Part of a small language model's weights.
Architecture: LayerNorm before each block, biases, tied embeddings.
Each number is 128 + 24 x the weight over the matrix's rms, rounded and kept within 0 to 255. Layers, rows and columns count from 0.

# layer 3 attention query, 128x96, rms 0.242, rows 29-31,60-63,92-95,124-127, columns 0-95
[[ 92 142 116 129 119 130 129 126 147  95 141 141  97 139 121 160 109 129 136 126 160 121  86 118  95 104 116 121 137 138 126  92 136 130 144 124 119 120 138 115 136  97 123 147  98 134 143 136 127  82 123 136 130 121 169 132 130 139 107 110 147 122 151 107 123 155 130 143 122 102  98 145 145 122 152  92 162 102 139 133 143 130 127 143 138 134 134 139 123 130 116 145 140 126 118 154]
 [105 144 104  75  89 118 159 108 167 111 129 124 149 104 129 136 123 119 133 131 130 111 143 133  84  91 135 150  97 145 142 118 150 102 122 165 108 103 146 122 144 121 103 142 119 138 156 140  96  93  96 126 131 108  94 123 149  79 143 124 152 153 134 118 120 149 148 123 154 127  94 119 115 111 129  90 162 179 115 120 134 110 135 121 126 160 143 102 115 153 212 188 129 167 109 153]
 [104 135  88  99 110 141 142  73 135 125 130 129 109 117 117 131 109 116 160 130 143 147  90  87  75  66 168 153 146 131 122 125 180  98  80 148 199 140 127 103 127 120 126 135 164 134 143 170 103 166 111 133 132 127 121 156 164 129  95 125 191 175 116 116 101 155 163  77 163 163  98  82  93 136 108  96 140 145 111  92 116 129 152 112 149  97 126  75 205 107 167 161 133 159 175 157]
 [111 128 123 150 113 144  83 125 148 141 138 116  94 141 137 125 111 104 113  93 134 149 123 117 120 132 135 167 115 166 144 108 130  87  94 131 119 140 122 110 110 129 140 116 120 119 109 140 106 105 128 137 149 201 130 114 107 110 141 128 109 161 165 176 141 138 161 103 160 111 135 113 179 161 120  80 159 154 117 123 159 111 116 143 106 162 124  91 179 106 154 171 136 130 113 156]
 [ 96 112 115 155 107 153 115 126 126 115 130  97 130  97  99 160 129 156 112 143 124  95 106 141 103 177 119 117 101 159 104 104 133 122 174  96 108 128 148 165 105  85 123 122 130 127 149 117 167  60 127 115 186  86 101  87 133 123 166 135 119  83 129 117 117 129 144 170 128  89  92 185 197 131  97 154 128 136 127 155  80 122 139 159 140 143 118 154  81 122  93 111 135 148 146 115]
 [120 109 123 101 124  90 126 126 141  97 122 124 142 126 139 145 103  81 130 164 156  98 120 133 105 132  84 137  65 193 170 116 142 100 138  81 137 114 126 164 127 107 159 189 154  90 151 141 140  96 113 115 111  92 174  81 123 140 161 144 127 126 152  66  59 138 127 133 139  89 120 155 127 150  96 165 144 145  96 153 140 126  91 117 150 150 112 131 107 125 129 151 142 155 160 128]
 [185  90 125 150 168 122 100 116 138 139 123 112 106  95 176 126 144 152 133 127 155 171 117 157 103 131 118 140 155 113 130 126 102 128 168  73 141 158 130 165 149 101 133 112  86  96  99 129 122  63 179 148 141 111 114 127 116 103 123 130 124 127 118 115 134 148  88 144 125 102 120 145 138 134 132 118  91 107 135 137 112 134  94 169 126 132 125 151  90 105 127 145 142 106 131 108]
 [141 163 111 129 138 120 175 108 132 100 143 117 127 114 144 119 149 151 134 191 122 177 142 142 155 132 149 159 125 113 149 133 120 132 118 176 116 136 158 134 171 173  78 116  67 115 118 123 115 118 106 125 100 176 140 126 137 136 130 121  86 141 134 142 129 154 129 110 130 135 127 113 117 106 130 152 116 127 127 133 124 118 144 124 110 126 132 137 116 124 136 158  99 132 112 116]
 [120 154 138 126 117 130 148 129 136 118 107 154 145 137 145 113  85  79 123  81 122  74 165 103 123 148 108 125  81 143  96  89 147 147 148  88 119 136  86 146  59 107 149 135 117 148 126 122 103 128 150 123 134  86 153 126  92 151 134 169 137  86  86 123 112 104 132 164 155 113 106 150 165 202  79 145 145 104 136 140 121 108 138 157 151 119 174 127 128  89 112 122 135 137 146 144]
 [ 92 148 128  92  93 138 185  75 148  81 141 154 143 159 119 122 151 110 111 117 135  60 160 110  76  93 129 119  79 167 107 105 130  77 119 147 158 145 171 104 141  74 105 157 161 122 129 155 139  99 127  87 149 109 125  99 129 116 103 134 191 159 117 144 113 133 172 105 152 110 109 173 138 127 129 140 172 133 108 153 117  93 131 140 135 178 106  87 139 124 168 160 135 168  93 179]
 [128 149 117 144 151 121 148 120 115 123 133 154 153 129  81 129 190 130 115 117 129 149 114 110 149 127 121 141 131 121 126 146 131 136 137  98 149 146 124 130 111 143 130 114 109 125 133 130 115 137 122 124  95 193 121 172 130 152  96 163 141 117 122 120 109 126 122 137 122 144  91 152 114 141 109 108 114 126 152 106 102 137 162 126 120 157 120 108 106  73 144 140 130 118 160 123]
 [ 98 156 115 162 133 133 153 118 161 146 165 159 117 153 138 160 127 144 120  86 126 130 104 144  76 143  97 133 129 185  96 117  99  75 115 152 128 135 129 113 124 109 147 103 129 112  96 131 139 117  87 147 167 146  76 107 114 117 122 129  87 141 117 154 136 148 128 112 147 135 134 124 146 158 142  95 195 107 139 146 148 116 150 117 131 158  99 107 140 133 176 133 114  97 139 144]
 [108 141 120 140 131 145 105 111 122 138 143 125 126 111 131 107 119 184 106 141 125 134 103 177 121 123  82 117 129 133 125 135  88 130 154 104 103 126 130 138 167 137 114 123  80 113 147 129 144  79 147 161 168 155 141 174 149 100 138 126 152 115 140 101 136 131 128 133 157  84 104 131 149  88 130 145 132 109 161 130 102 147 136 143 106 122 140 127 103 137 106 149 160  78 108 134]
 [ 86 152 136 149 118  97 148 102 141 132 120 120 140 103 109 150 137 107 121 145 114 166  56 108 114 137 104 153 109 114 128 141 116 125 131 133 140 138 160 107 109 145  95 146 143 131 123 155 118  99  99 115 142 125 103 132 122 140 156 120 131 126 125 107  87 136 133 123 139 120 117 170 146 166  94 215 140 151 149 102 151 120 123 166 147 161 108 145 103 140 153 106 122 146 147 130]
 [122  88  92 189 148 130 145 101 176 163 113 128 138  80 111 134  53 175 134 143  99 162  70  98 112 127 149 166 151 108 152 118 121 124 120  87 197 188 135 109 121 130 133 151 110 117 152 162  55  99 156 105 179 147 114 137  96 121 100 124 175 144 148 122  89 144 142  95 181 135  85 149 137 163 113 125 125 142  98  72 141 135 124 144 120 126 102 115 155  68 122 168 168 108 178 141]]
# layer 3 attention key, 32x96, rms 0.217, rows 28-31, columns 0-95
[[100 113 116  63 188 122 107 109  99 125 157 121 120 143 141 116 162 130 148 138 149  63  99 156 108 146 138 115 136 107 134 134 132 128 125 131 118 105 148 167 146 137 151 148 107 136 114 132 111 111 158 121 117 143 132 117 150  92  84 101 129 160 164 160 135 100 154  84 151 151 123  90 175 104 113 120 125 109 123 140  83 163 123 159  95 118 109 146 168 122 112  97 144 136 121 123]
 [114 139 102 139 115  97 131 183 137  78 127 132 114  93 110 128 127 104 148 138 133 130 127  99  89 126 144 121 155 137 160 126  81 151  88 118 139 129 138 133  97 145 139 125 112 142 125 172 132  84 112 112 134 121 148  92  90 149 111 123 165 106 110  94 138 117 146 182  65 135 146 122 146 176 134 136 165 152 121 120 150 134  63 147 145 169 132 159 103 168 180 105 126 172 119 113]
 [160 125 130 124 130 110 130 119 122  90 101 157 169 100 109 112 145 163 124 147  99 113 146 125 131 169 118 116 113  85 155 135 117 118 148 118 129 112 100 166 104 107 150 123 134  99  81 103 151 124 131  99 150 117 190 109 123 148 116 113  77 108 149 136 147 119 170 113 125  79  94 110 139 189 129 146 148  88 117 159 166 142 140 138 120 110 127 172 160 141 122 127 137 165 102 142]
 [123 128  66 128 107 128 121 156 170 105 110 165 114 134 137 120 144 156 173 148 145 105 141  79  87 135 137  42 151 130 123 139 106 130 137  97  97 112 131 139 134 110 135 137 111 124 119 139 131 147 119 128 152 123 110 103 142 132 113 108 158 136 169  93 132 130 136 170  75 157 111 118 137 119  89 113 159 132 119 151 136 132 149 171 143 146 130 127 122 135  86  53 157 175 114 167]]
# layer 3 attention value, 32x96, rms 0.191, rows 0-10, columns 0-95
[[135 121 134  75 105 154  98 107  78 104 161 122 118 119 122 161 129 159 172 184 150 124 115 122 131 110 119 136 138 150 143 109 153 108 127 160 100 119 117 141 137 148 106 150 110 126 171 116 136 134 105 109 103  91 108  99 162 148 124 118 144 124 148 121 102 175 135 124 133 144 102  89 104 116 126 121 157 148  76 186 106  94 118 113 129 143 103 138 135 153 119 101 168 132 121 190]
 [176  81 127 121 121 167  80 131 131 128 102 126 146 113 154 160 103 133 148  99 201 151 146 102 148 121 116 130 140 106 130 117 141 134 120 102 149 125 138  92 115 160 147 178 122  72 147 119 161 140 105 148  82 137 114 121 128 158 157 137 133 128 119 143 103  95 132 122 142 141 192  82 113 136 138 119 177 121 113 169 131 126 152 116 125 151 107 127 126 123 132  72 106 107 157 141]
 [ 89  99 141 150 104 126  93 129 108 156 134 128 121 140 152 115 145 113 105 136 126 144  86 136 127 129 112 129 130 110  63 160 103 107 140 140 136 113 109 131 122 123 179 187 104  91 192 121 120 174 154  90 129 129  59 136 148 104 159 118 108 119 148 156 124 120 161 124 132 123 158 162 150 125 104 176 163 115 145  99  94 132 135 140 120 143 102 131 142 113 117 132 117 122 114 103]
 [109 115 148 128  64 106 137 136 158 150 115 108 158 142 103 135 143 127  90 120 129  68 165  72 120  97 132 162 153 186 132 148 107  97 136 153 128  88 106 116 110  84 154 173 109 152 127 107  97 142 157 154 112 106 142 144 116 163 103 131 124 129 159 111 124 129 122 131 130 120 141 102 132 117 172 114 114 112 187 124 113 118 150 107 158 139 138 116 153 130 123 136 118 112 132 107]
 [134 114 131 166  96 127 110 135 127 127 119 134 118 133 181 121 115 108 128 142 184 118 172  90 133 119 134  97 125  92  80 126  95 153 129 146 136 143 107 105 130 116 156 139 103 114 108 135 119 164 167 112 195 149 130 119 142 108 129 144 148 133  89 125 174 164 117 125 114 107 140 160 135 121 123 111 154 136  79  75  72 134  91 136 111 169 142 127 125 111 133 136 113 130 139 137]
 [107 121 113  82 109 148 125 143 142 144 152 104 119 128 125  83 115 167 140 140 156 136 161  87 138 142  85 124 133 176 148 133 155 147 117 122 151 142 101 134 145 135 137 136 133 118 129 129 144 113 169 135 159 122 134 121 151 107 134 143 155 129 128 129 119 102 112 126 118 140 129 143 135 125 110 115 132 146 168 130  83 129 114 156 105 179 103 110 121 133 128  92 123  97 177 133]
 [119  98 128 159 140 153 136 116 150 151 158 108 161 162 134 131 119 123 130 125 149 114 180 102 147 157  87 104 188  68 112 153 119 136 121 121 118 157 106  90 138 179 110 109 139 118 122 130 144 136 127 141 103 129  96 156 181 107 105 108 138 121 171 117 123  97 144 130 120 137 115 163 118 166 119 136 144 106 165 145 126 111 106 147 129 129 124 125 103 200 109 116 189 113 106 139]
 [142 114 110 117 117 128 119 147 111 101 108  96 108 172 138 165 154 119 117  55  91 125 169 188 100 121 126  95 126 155 129  97 135 143 138  93 144 129 120 133 140 145  67  96 143 143 152 128 134 148 163  76 149 109 135 114 162 144 143 142 174 126 117 105 129 120 124 132 152 144 154 102 128 111 109  91 120 126  91 163 147 120 150 126 120 114 142 126 132 131 128 115 145 137 167 127]
 [139 141 126 114 121 150 121 156 129 134  96 118 119 132 130 145 136  87 172 122 107 136 172 103 135 144 104 116 144 120 103 103 152 139 130 121 135 122 112 110 123 129 132 113 174 196 123 144 112 115 126 112  84 144 155 125  96 106 114 150 140 124  79 127 109 147 126 129  91 128 161 131 136 130 129 139 114 127  96 109 132 142 117 131 158  93 178 134 123 103 128 144 133 110 110 146]
 [117 161 108 167 141 137 135 165 192 114 104 120 115  87 147 105  98 127 141 133 105 132 111 125  94 127 133 125 111 140  55 134  91 148 129 141 138 127 131 156 112 158 163 120 100 129 178 134  94 125 106 131 184 161 137  96 103 137 137 120 129 131 168 163 110 122 142 132 116 136 106 115 135 132  93 123 114 121 120 130 182 113 112 160 123 114 131 137 146 105 112 111 161 106 142  90]
 [112 125 171 152 166 134 123 131 142 118 123 122 154 131 134 110 151  70 150  88 157 170 114 124 123 102 210 121 119 141 100 113 149  91 136 127 123 159 155 132 107 153 135 145 147 106 139 141 182 104 153  71  66  90  98 120 115  86  95 135  99 125 110 114 135  77 172 129 129 117 114 123 161 137 104 145 105 179 127 157 154 118 128 196 113 100 101 129 140  98 133 113 118 136  84 103]]
# layer 3 attention output (transposed), 128x96, rms 0.234, rows 0-10,32-42,64-73,96-105, columns 0-95
[[112 147 158  92 110 100 131  82 140 138  73 166 198 169 124 124 102  91 112 120 131 133 175 111 119 125 128  75 125 123 126 111 157 137 155 194 112 141 119 134 111  96 113 143 128 127 104 161 133 154 145 142 106 197 145  89 115 100 172  80 133 125 110 128  86 107 127  98 151 113  89 148 178 131 157  75 170 128 123 114 123 104 163 137 143 120 186 120 100  99 198 196  81 153 144 159]
 [120 151 153 162 185 124 160  75 148 127  51 117  94 137 144 102 137 130  82 123  97  99 145 106 113 164  98 104 128 147  75 113 125  64  86 149 142 111 127 189 152  56 144 110 132 169 122 114 101 124 127 116 103  94 149 103 201 136 123 151 114 168 120 103 151 162 157 112 162 136 133 157 185 172  94 148 107 109 104 117 110 127 143 132  92 122 122 129 166 104 104 116 103 136 124 165]
 [141 127 144 140 173 116 160 172 157  69  89 131  76 137 111 143 175 149 111 138 108  75 160 111 103 121 103 150 146 156 143 119 131  80 122  88 125  89 131 152 160 116 114  76 153 173 103 126  77  82 132 127 121  75 150 127 181  95 129 132 135 109  97 111 135 121 112 170 162 134 126 112 134 161  47 117  75 131  99 148 117 179 128 115  95  96  95 149 152 102 137 111 141 121 145 119]
 [123 120 140 147 134 150 137  97 142 110 159  88 102 108 116 147 146 172 157 115 120 127 161 150 134 122 169 158 108 119 130 141 118 127  77 149 174 140 134 153 132 189 104 103 158 116 177 137 120  77 106 118 149 146 152 167 157  93 127 182 141 143 129 107 144 112 105 147 168 140 122 161 100 152  90 128 144 179 109 130 122 144 130 150  88  98  79 113 177 119 117  88  82 116 123 127]
 [147 117 146 179 173 144 128 142 160 128 129  95  74 125 130 136 172 173 103 108 106 109  98 153 106 165 118 144 114 130 107 135 111  93 103  95 156 117 116 161 124 120 134  97 146 157 123 103 102  61 111 117 120  85 143 129 191 156 127 182 127 139 161 131 146 132 121 146 133 139 149 126 164 135  90 164  94 127 138 154 141 113 152 143 128 109 132 168 159 142 119  68 133 143 121 109]
 [147 114 192 143 178 112 155  94 163 127  87 128 119 129 145 185 146 140  91  97  98 103  47 153 130 117 132  88 119  63 125 140  78 103 126 100 132 136 148 176 139 121 118 121 118 117 107 149 113  94 106 113 126 149 141 122 153 145 108 175 126 148 145 108  87 157 145 136 136 129 104 119 162 103  92 146 102 128 142 111 148  92 171 162 139  94 108 147 139 137 118 183 140 160 129 134]
 [156 142 151 150 139 173 132 133 106 121  94 188 104 120 117 115 144 113 117 106  98 128  74 109  77 127 130 125 129 142  75 102  79 114 113 120 100 109 143 125 158 126 145 151 135 121 112 105 156 203 139 122 125  95 110  91 139 152 121  82 115 136  93  95 141 129 159 133 168 131 162 132 161 134 136 109 104  97  86  92 101 135 174 120 106 124  86 133 128  97 122 141 127 153 160 174]
 [146 151 135 120 198  98 127 122 153 154  95 130 140 104 141  87 130 133  88 158 145 128  86  96 144 136 121 114 103 127 141 126  91 126 157 127 116 115 167 148 147 106 173 120  95 162  98 154  95 112 133 129 128  97 129 129 158 101 124 141 111 132 165 130 127 145 150  85 129 101 172 161 181 142 121 177 108  85 106  83 152 131 146 110 111 112  98 105 160 102 127 148 140 135  99 145]
 [171 119  97 158 120 104  88 160 117  83 202  85 121 123  89 131 125 140  95 148 151 100 111 124 152  85 134 164 139 127 168 151 123 128 126 116  97 131 145 128 129 194  98  81 102  85 120 140 131 105 162 147 148 114  91 143 181 118 120 168 121  72 205 116 110 110 117 116 145 115 112 119 103 151 122 142 131 133  83 133 179 121 113 134  93 111  81 140 144 156 132 111 151 132 123 127]
 [135 129 132 102 114 134 108 125 101 113 195 146 130 146 125  82 125 107 135 127 181 122 153 145 153 129  84 124 145 134 159 144 170 102 122 144 159 115 113 114 107 122 127 169 156 151 103 112 144 120 118 136 127  64 174 138 130 133 109 111 132 141  79  90 195 123 121 140 112 124 154 111  78 152 117  85 146 166 145 136  75 159  76 104 131 159 128  84 155 158  99  89 109 133 127 107]
 [142 128 135 135 156 121 158  77 145 132 134  94 103 120 100 139 145 153 125 143  99  89 130 153 112 151  83 139 150 115 123 129  96  78  63 116 145 130 126 132 145 125 158  88 156 141 122 120  95  79 109 138 154  78 157 119 182 127 137 161 146 172 134 116 156 131 108 103 133 127 129 129  94 135  90 132 126 148 121 147 136 136 109  99 118 126 111 143 166 146 117  90 106 136 137 130]
 [175  98 125 119 142 111 170  92 144 113  96 132 139 161  93 111 148 122 133 101 123 108 126  79 117 156 162 161 107 106  86 146 101 116 101 142  93 140 110 138 148 135 144 142 166 152  98 152 114 159 160 117 137 182 146  58 178 118 111 113 130 139 129 108 157 138 120 119 124 116 137 116 198 125 137  67 127 132 117 120 119 111 111 128 124  76 145 148 131 188  75 138 135 121 113 101]
 [142 111 116 117  88  96 156 131 130 118 183 115 147 114 118 135 179 107 168 127 123 137 113 128  94 116 132 142  98  84  85 135 158  79 100 162  96 147 129 127 127 154 128 115 131 130  93 114  76 143 154 132 170 143 112  79 132 138 129  86 173 137 107 119 136 126 123 128 105 125 117 114 174  95 118  82 112 120 126 132  93 149 105 118 141  76 153 145 115 217  89 145 122 113  78 111]
 [124 165 173 154 119 119 136 154 127 152 132 121 131 115 132 138 119 121 127 140 164 108 160 135 111 155 104 112 146 163 155 125 127 145 148  93 143 113 131 116 136 111 111 118 117 164 123 103 121 105 120 159 130  95 162 166 111 136 144 149 148 119 103 137 102 136 129 141 139 135 131 137 109 142 100 156 107 127 134 123 167 124 143 152 145 136 113 129 127  96 153 169 139 129 135 174]
 [ 94 139 126 168 146 130 141 135  97 116 125 100 142 128 130 124 163 112 123 108 137 144  90 147 161 150 148 139 102 121 127 155 119 144 106 130 140 132 142 158 122 142 112 119 108 100 138 134 154 121 133 114 121 128 123 146 129 141 119 141 156 138  89 108 103 122 163 118 122 153  88 137 147 172 154 143 109 124 120 124 163 118 144 166 114 129 121 166 125  99 125 135 146 170 154 158]
 [114 149 120 106 129 134 114 142 127 156 143 117 137 122 133 157 118 125 139 153 113 172 150 130 131 149 103 128 118 211 165 131 189 174 134 152 133 125 159 147 107 138 135 116 121 166 164  87 102 108 119 165 109  95 138 150 101 169 145 141 128 137 126 134 114 128 105  87 118 149 135 125  85 136 109 157 149 108 182 156 152 139 142 130 164 184 130 125 153 123 149 152 148 123 131 142]
 [127 147 171 139 184 134 147 142 116 143 135 117 145 142 112 134 123 117 126 118 123 134 113 127 142 128 120 129 123 161 142  98 110 167 130 125 154 122 164 126 106 118 136 108 128 148 170 140 138 125 103 129 118 176 138 187 142 128 118 141 123 127 135 121 119 140 138 131 114 105 169 149 114 125 109 133 126 133 109 126 144  94 142 156 137 106 114 129 147 112 138 119 140 127 152 170]
 [143 107 160 117 142 114 119 182  88 118 144 124 138 132 152 110 135 131 131 122 121 125  99 135 122 134 135 131 122 162 138 108 133 119 166 106 104 111 116  98 148  94 105 138 139 127 111 165 135 142 130 133 105 126 163 163 135 122 148 110 123  97 131 112 135 141 147 174 121 119 142 137 177 119 131  98 114 174 117 119 119 108 146  94 120 112 101 125 128 109 174 142 130  85 154 144]
 [155 126 109 134  91 128 115 109 138 177 160 148 162 101 115 107 129 123 161 162 136 115 109 146 141 127 128 168 105 107 127 159 118 109 171 111 120  99 151 119 106 128 126 156 113 147 113 154 125 111 153 164 145 141 177 135  88 125 168 142 163 160  96 100 105 144 167 130 120 126 146 124 167  95 138 121 148 152 148 152 158 154 106 117 178 162 107  91 122 132 132 159 100 111 143 103]
 [120 129 104 132 154 143 101 124 133 153 131 135 127 129 129  94 126 141 133 135 115 125 136 133 162 118 121 100 117 157 139 107 118 130 133 128 139 127 173 141 108 136 142 143  80 113 116 117 125 110 102 149 112 117 115 117 118 148 142 177 149 159 127 141 124 119 115  80 144 134 120 125 116 113 138 143 136 132 148 113 151 130  98 132 132 184 120  91 176  89 132 133  79 145 119 105]
 [130 160 123 117 120 146 145 167 112 133 131 146 139 129 139 181 114 126 147 149 130 171 134 145 103 102  98 114 129 104 163 117 203 108 114 137 116 112 104 126 130 117 136 136 139 132 103 106 123 125 148 131 127 135 114 147 150 122 131 108 114  91 118  99 113 110 123 152 132 112 126 139 126 117 114 146 150  96 120 119  87 147 149 109 142  98 130 153  83 158 104 108 146 136 120 157]
 [120 113 103 134 100 128  99 120 126 134 166  88 146 116 132 124 119 137 150 121 138 111 130 113 128 132 129 128 141  96 147 154 117 123 127 157 109 143 146 107 135 110 139 108 135 144 132 131 135 112 145 123 189 127 164 107  88 168 145 122 164 177 113 136 106 141 147  98 106 141 126 121 117 117 142 116 125  87 142 157 162 160 121 123 157 132 121  91 135 140 102 131 102 112 133 119]
 [117 110 144 113 122 104 181 136 131 122  96 145 149 146 132 119 112 104 114 118 112 132 127  97 137 153 132  86 102 134 123 121 183 104 161 164 114 133 130 116 143 126 139 132 160 109  95 146 135 149 171 143 114 163 123  73 120 109 148  79 120 108 122 141 113 111 152 121 137 141  93 142 178 148 138  94 161  93 112  95 142 135 122 131 125 140 161 156 121 112 155 159 115 140  97 144]
 [100 136 122 107 141 118 173 101 135 153  68 125 133 156 130 161 123 135  90 141  95 148 114 114 125 143 117 110 165  96 113 119 179  88 125 212  99 131 108 161 116  86 160  99 156 119  88 172 131 139 119 121 148 170 147 133 127 129 111  85 113 154  87 107 148 139 162 124 132 148 106  77 165 152 108  83 140 126 101 119 121 155  89 108 113 140 106 119 169 149 138 120 120 128 136 152]
 [181 150 101 149 152 139 125 144 113 120 122 105 119 162 116 162 151 153 124 141 125 105 149 142 102 147 126 170 172 146 129 148 123 101 110  75 116  91 146 129 147 102 101  96 133 154 135 123 107 123 116 138 151 118 136 182 137 108 108 138 125 120 114 119 107 114 141 162 133 129 126 127 135 120  89  74 123 159 116 121 129 127  93 111 123 123 104 113 140 152 125 122 138 101 138 120]
 [129 132 102 123 140 112  86 100 119 118  71 138 129 157 130 138 100 150 132 117 132 155 129 127 103 140 156 130 122 118 140 120  78 135 109 135 165 173  93 147 125 137 101 121 152 130 177 150 112 118 117 102 129 149 151 122 147 126  93 171 144 160 105 136 109 145 140 106 148 126 123 129 108 112 111  98 139 158 120 106 121 132 148 151 117 158 120 136 136 130 126 117 131 153 159 150]
 [142 140  85 150 142 144 107 116 148 141 100 127 120 135 111 145 132 149 122 122 127 138 101 131 125 134 141 142 141 128 126 142 108 120 115 133 166 128 131 155 114 115 107 129 117 130 137 138  96 125  93 112 150 116 136 123 125 139 107 141 130 137 140 143 118  93 146 122 121 117 145  97 127 123 125 126 115 134 136 158 148  93 126 142 126 139 104 124 117 154 104  86 123 113 150 101]
 [131 152 126 143 153 105 126  79 148  89 135 139 174 149 124 142 146 120  47 119 117 162  95 136 173 132 146  95 108 104 108 120  65 122 156 134 134 123 152 134  94 120 116 125  93  75  99 147 148 140 114 106 150 132 140 113 105 175 118 169  84  96 128 126 104 139 148 148 143 128 107  81 139 136 115 142  87  99 108 120 183 117 131 159 152 147 118 128 110 143 148 183 128 145 131 145]
 [160 151 155 108 144 105 161 124 119 109 112 121 146 191 124 130 157 110  96 111  90  97 121  78 140 121 110 146 139 114 103 115 128 116 139  61  95 134 145 155 161  82 138 109 172  99  89 154 117 166 142 137 106 134 125 102 123 130 118  99  92  93  97 134 135 135 119 166 132 143 124 114 195 132 157  81 118 128  96  90 135 112 144 109 153 172 156 121 147 126 170 163 134 139 150 147]
 [135 159 108 124 140 106 127 126 132 118 127 153 153 145 110 128 107 140  97 181 166 132 124 135 150 135 148 115 126 105 149 112 161 114 212 144  91 130 140 148 141  91 157 112 119 110  61 176 119 105 150 151 127 186 125 136 139 117  83 141  83  93 115 136 137 129 132 114 136 158 104 121 127 153 105 111 122  86 109 115 135 142 100 138 139 162 110 129 133 103 122 166 123 162 107 163]
 [150 125 122 137 121 143 130 132 106  96 117 149 115 149 108 118 117 132 136 117 174 113 136 128 129  90 157 152 142 109 144 152 117 127 137  94 113 142 132 157 159 137  68 107 136 104 134 125 125  99 130 171 113 137  88  97 132 102 112 137 114  85 130 167  88  59  92 118 140 138  70 146 117 122 144 106 151 147 123 117 129  95 158 127 123 152 109 154 115 127  97 141 101 146  95 136]
 [138 101 107  81 122 130 132 161  89 141 139 130 128 147  86 140 118 124 122 153 134 106 142 125 109 143  98 150 128 124 140 164 177 124 129 126  78 107 105 145  97 118 135 139 145 174 122 136 136 113 122 140 113 146 147 123 135 105 115  97 105 128  97 104 147 142 112 126 106 112 145 118 144 140 146 142 137 134 138 129  88 184 146  88  86 109 122 141 145 178 112 113 132  94 107 107]
 [114 111  89 120 142  92 108 117 115  99  93 122 130 143 110  92 128 118 128 115 146 155 143 104 127 162 147 148 107 113 124 130 149  95 120 172 112 122 112 147 126 125 155 129 157 155 132 120  92 164 146 120 116 132 125  83 188 127 112 121 131 165 148 120 120 132 133 101 106 133 159 130 180 173 151  60 140 120 116 142 113 112 154 151 103 105 160 151 157 138 127 103 124 164 106 131]
 [137  63 104 158 120  75 158 126 108 112 140 125 132 116 147 156 179  98 156 159 147 138 137 123 111 146 115 120 114 130 123 139 168  83 122 133 136 141 114 121 108 138 120 137 109 136 113  98 111  94 203 133 134 151 146 103 155 135 147 120 129 122 133 105  98 118 145 146 124 116 134 126 192 124 120 110 131 114  97 132 110 117 149 117 118  61 147 124 106 206 114 170 124 120 139 155]
 [155 156 180 165 158 118 102 144 139  88 118 141 109 131 134 105 142 133 130 146 136  67 108 108  88 108 108 141 167 180 138 143 130 147 108  82 116  87  88 116 174  79  87 123 159  97 105 141 146  83 134 156 128 153 128 145 132  94 155 132 126 106 156 145 117 115 140 160 169 118 123 123  73 152  85 173 130 147 103 103 135 118 151 160 156 112 139 182  97  88 146 139 123 146 133  90]
 [116 134 154 125 123 126 133  65  91 117 118 138 114 120 111 167 123 147 128 118 129 119 150 147 135 142  99 118 130 109 154 189  90 180 107 127 111 140  88 147  78 108 102 101 114  98 108 103 195  99 155 124 154 161 132  91 123 129 157 131 180 124 125 140  88 181 164 143 146 104 121 146 110 106 151  87 118 138  99 175 132 140  93 141 132 112 122 139  69 153 100 128 124 137 173 123]
 [151 143 108 138 182 102  77 155 102  62 110 156  65 130 152 151 109 119 117 150  91 109 103 123 136 103 136 127 136 189 139 122 137 128 108 130 107 104 138 129 157 124  77 160 107  61 140 112 133  64 129 114 128 136 106 161 137 124 148 123 113 137 155 143  89 156 133 113 136 124  95 137  73 166 129 190 101 129 140 136  99 116 142 128 158 153 126 130 133  62 141 165 163 140 121 149]
 [132 133 186 148 178 113 153 137 136 121 106 139 120 129 120 154  91 126 138 157  64 159  47 141 149 115  98 166 132 141 124 120 115 135  91 104 119 122 130 121 121 162 114 142 126  89 148 172 128 112 126 128 135 169 116 131 164 130 131 157  95 142 176 131 115 124 142  90 107 118 110 102 104 148 110 102 108 136 143 126 122  93 163 145 119 151  92 115 124  92  94 137 172 171 165 189]
 [147 121 147 148 132 100 141 155 110 113 125 170 176 147 137 110 103 131 112 151  99 102 104 146  69 146 102 157 148 127  97  71  83  78 150 117 147  99 133  88 165 134 119 148 185 104 102 146 111 122 169 125  95 125 129 147 134 120 163  89  92 116 151 122 129 165 162 145 166 122 137  98 121 122 112 154 108 117 153 103  97 140 140 120 105 128 127 120 118 140 141 113 132 160 137  85]
 [125 124  56 115 105 154 137 120 120 159 165 142 150 101  90 138  87  97 168 158 132 166  94 190 165  82 161 159 105 109 132 135  97  91 180 120 109 134 144 106 136 155 127  99 125 179 176 138 100 102 181 169 155 106 132 101 108 117 147 102 124 111 109 131 130 118 118 110  96 129 120 112 156 123 110  98 125  98 170 141 156 132 124  94 105 139 138  88 156 172 161 116 133 163  99 160]
 [126 139  92 121 113 152 114 107 134 188 141 126 124 128 122 143 125 137 146 143 146 145 112 166 150  94 143 113 125 124 159 133  98 102 180 166 122 153 146 124 123 169 124 138 107 149 171 117 116  79 130 165 126 128 104 138 111 131 154 184 115 132 108 118 137 113 122 131 112 125 114 181 135 108  99 171 123 124 143 137 161 143 103 113 149 170  93  94 182 101 137 115 112 138 141 123]
 [128 126 125 103  91 124 175 163  79 111 162 107 128 124 133 156 120 120 145 122 138 172 139 144 111 125 102 126 139 128 132 146 187 121 149 100 114 111 114 100 134 114 123 113 130 109 133 138 154 126 168 151 125 153 137 157 120 114 114  94 119  90 102 111 126  79 143 166 145 129  90 108 161 109 123 157 172 123 127 124 136 136 115  78 127 133 152 115  90 171 100 146 136 142 116 144]]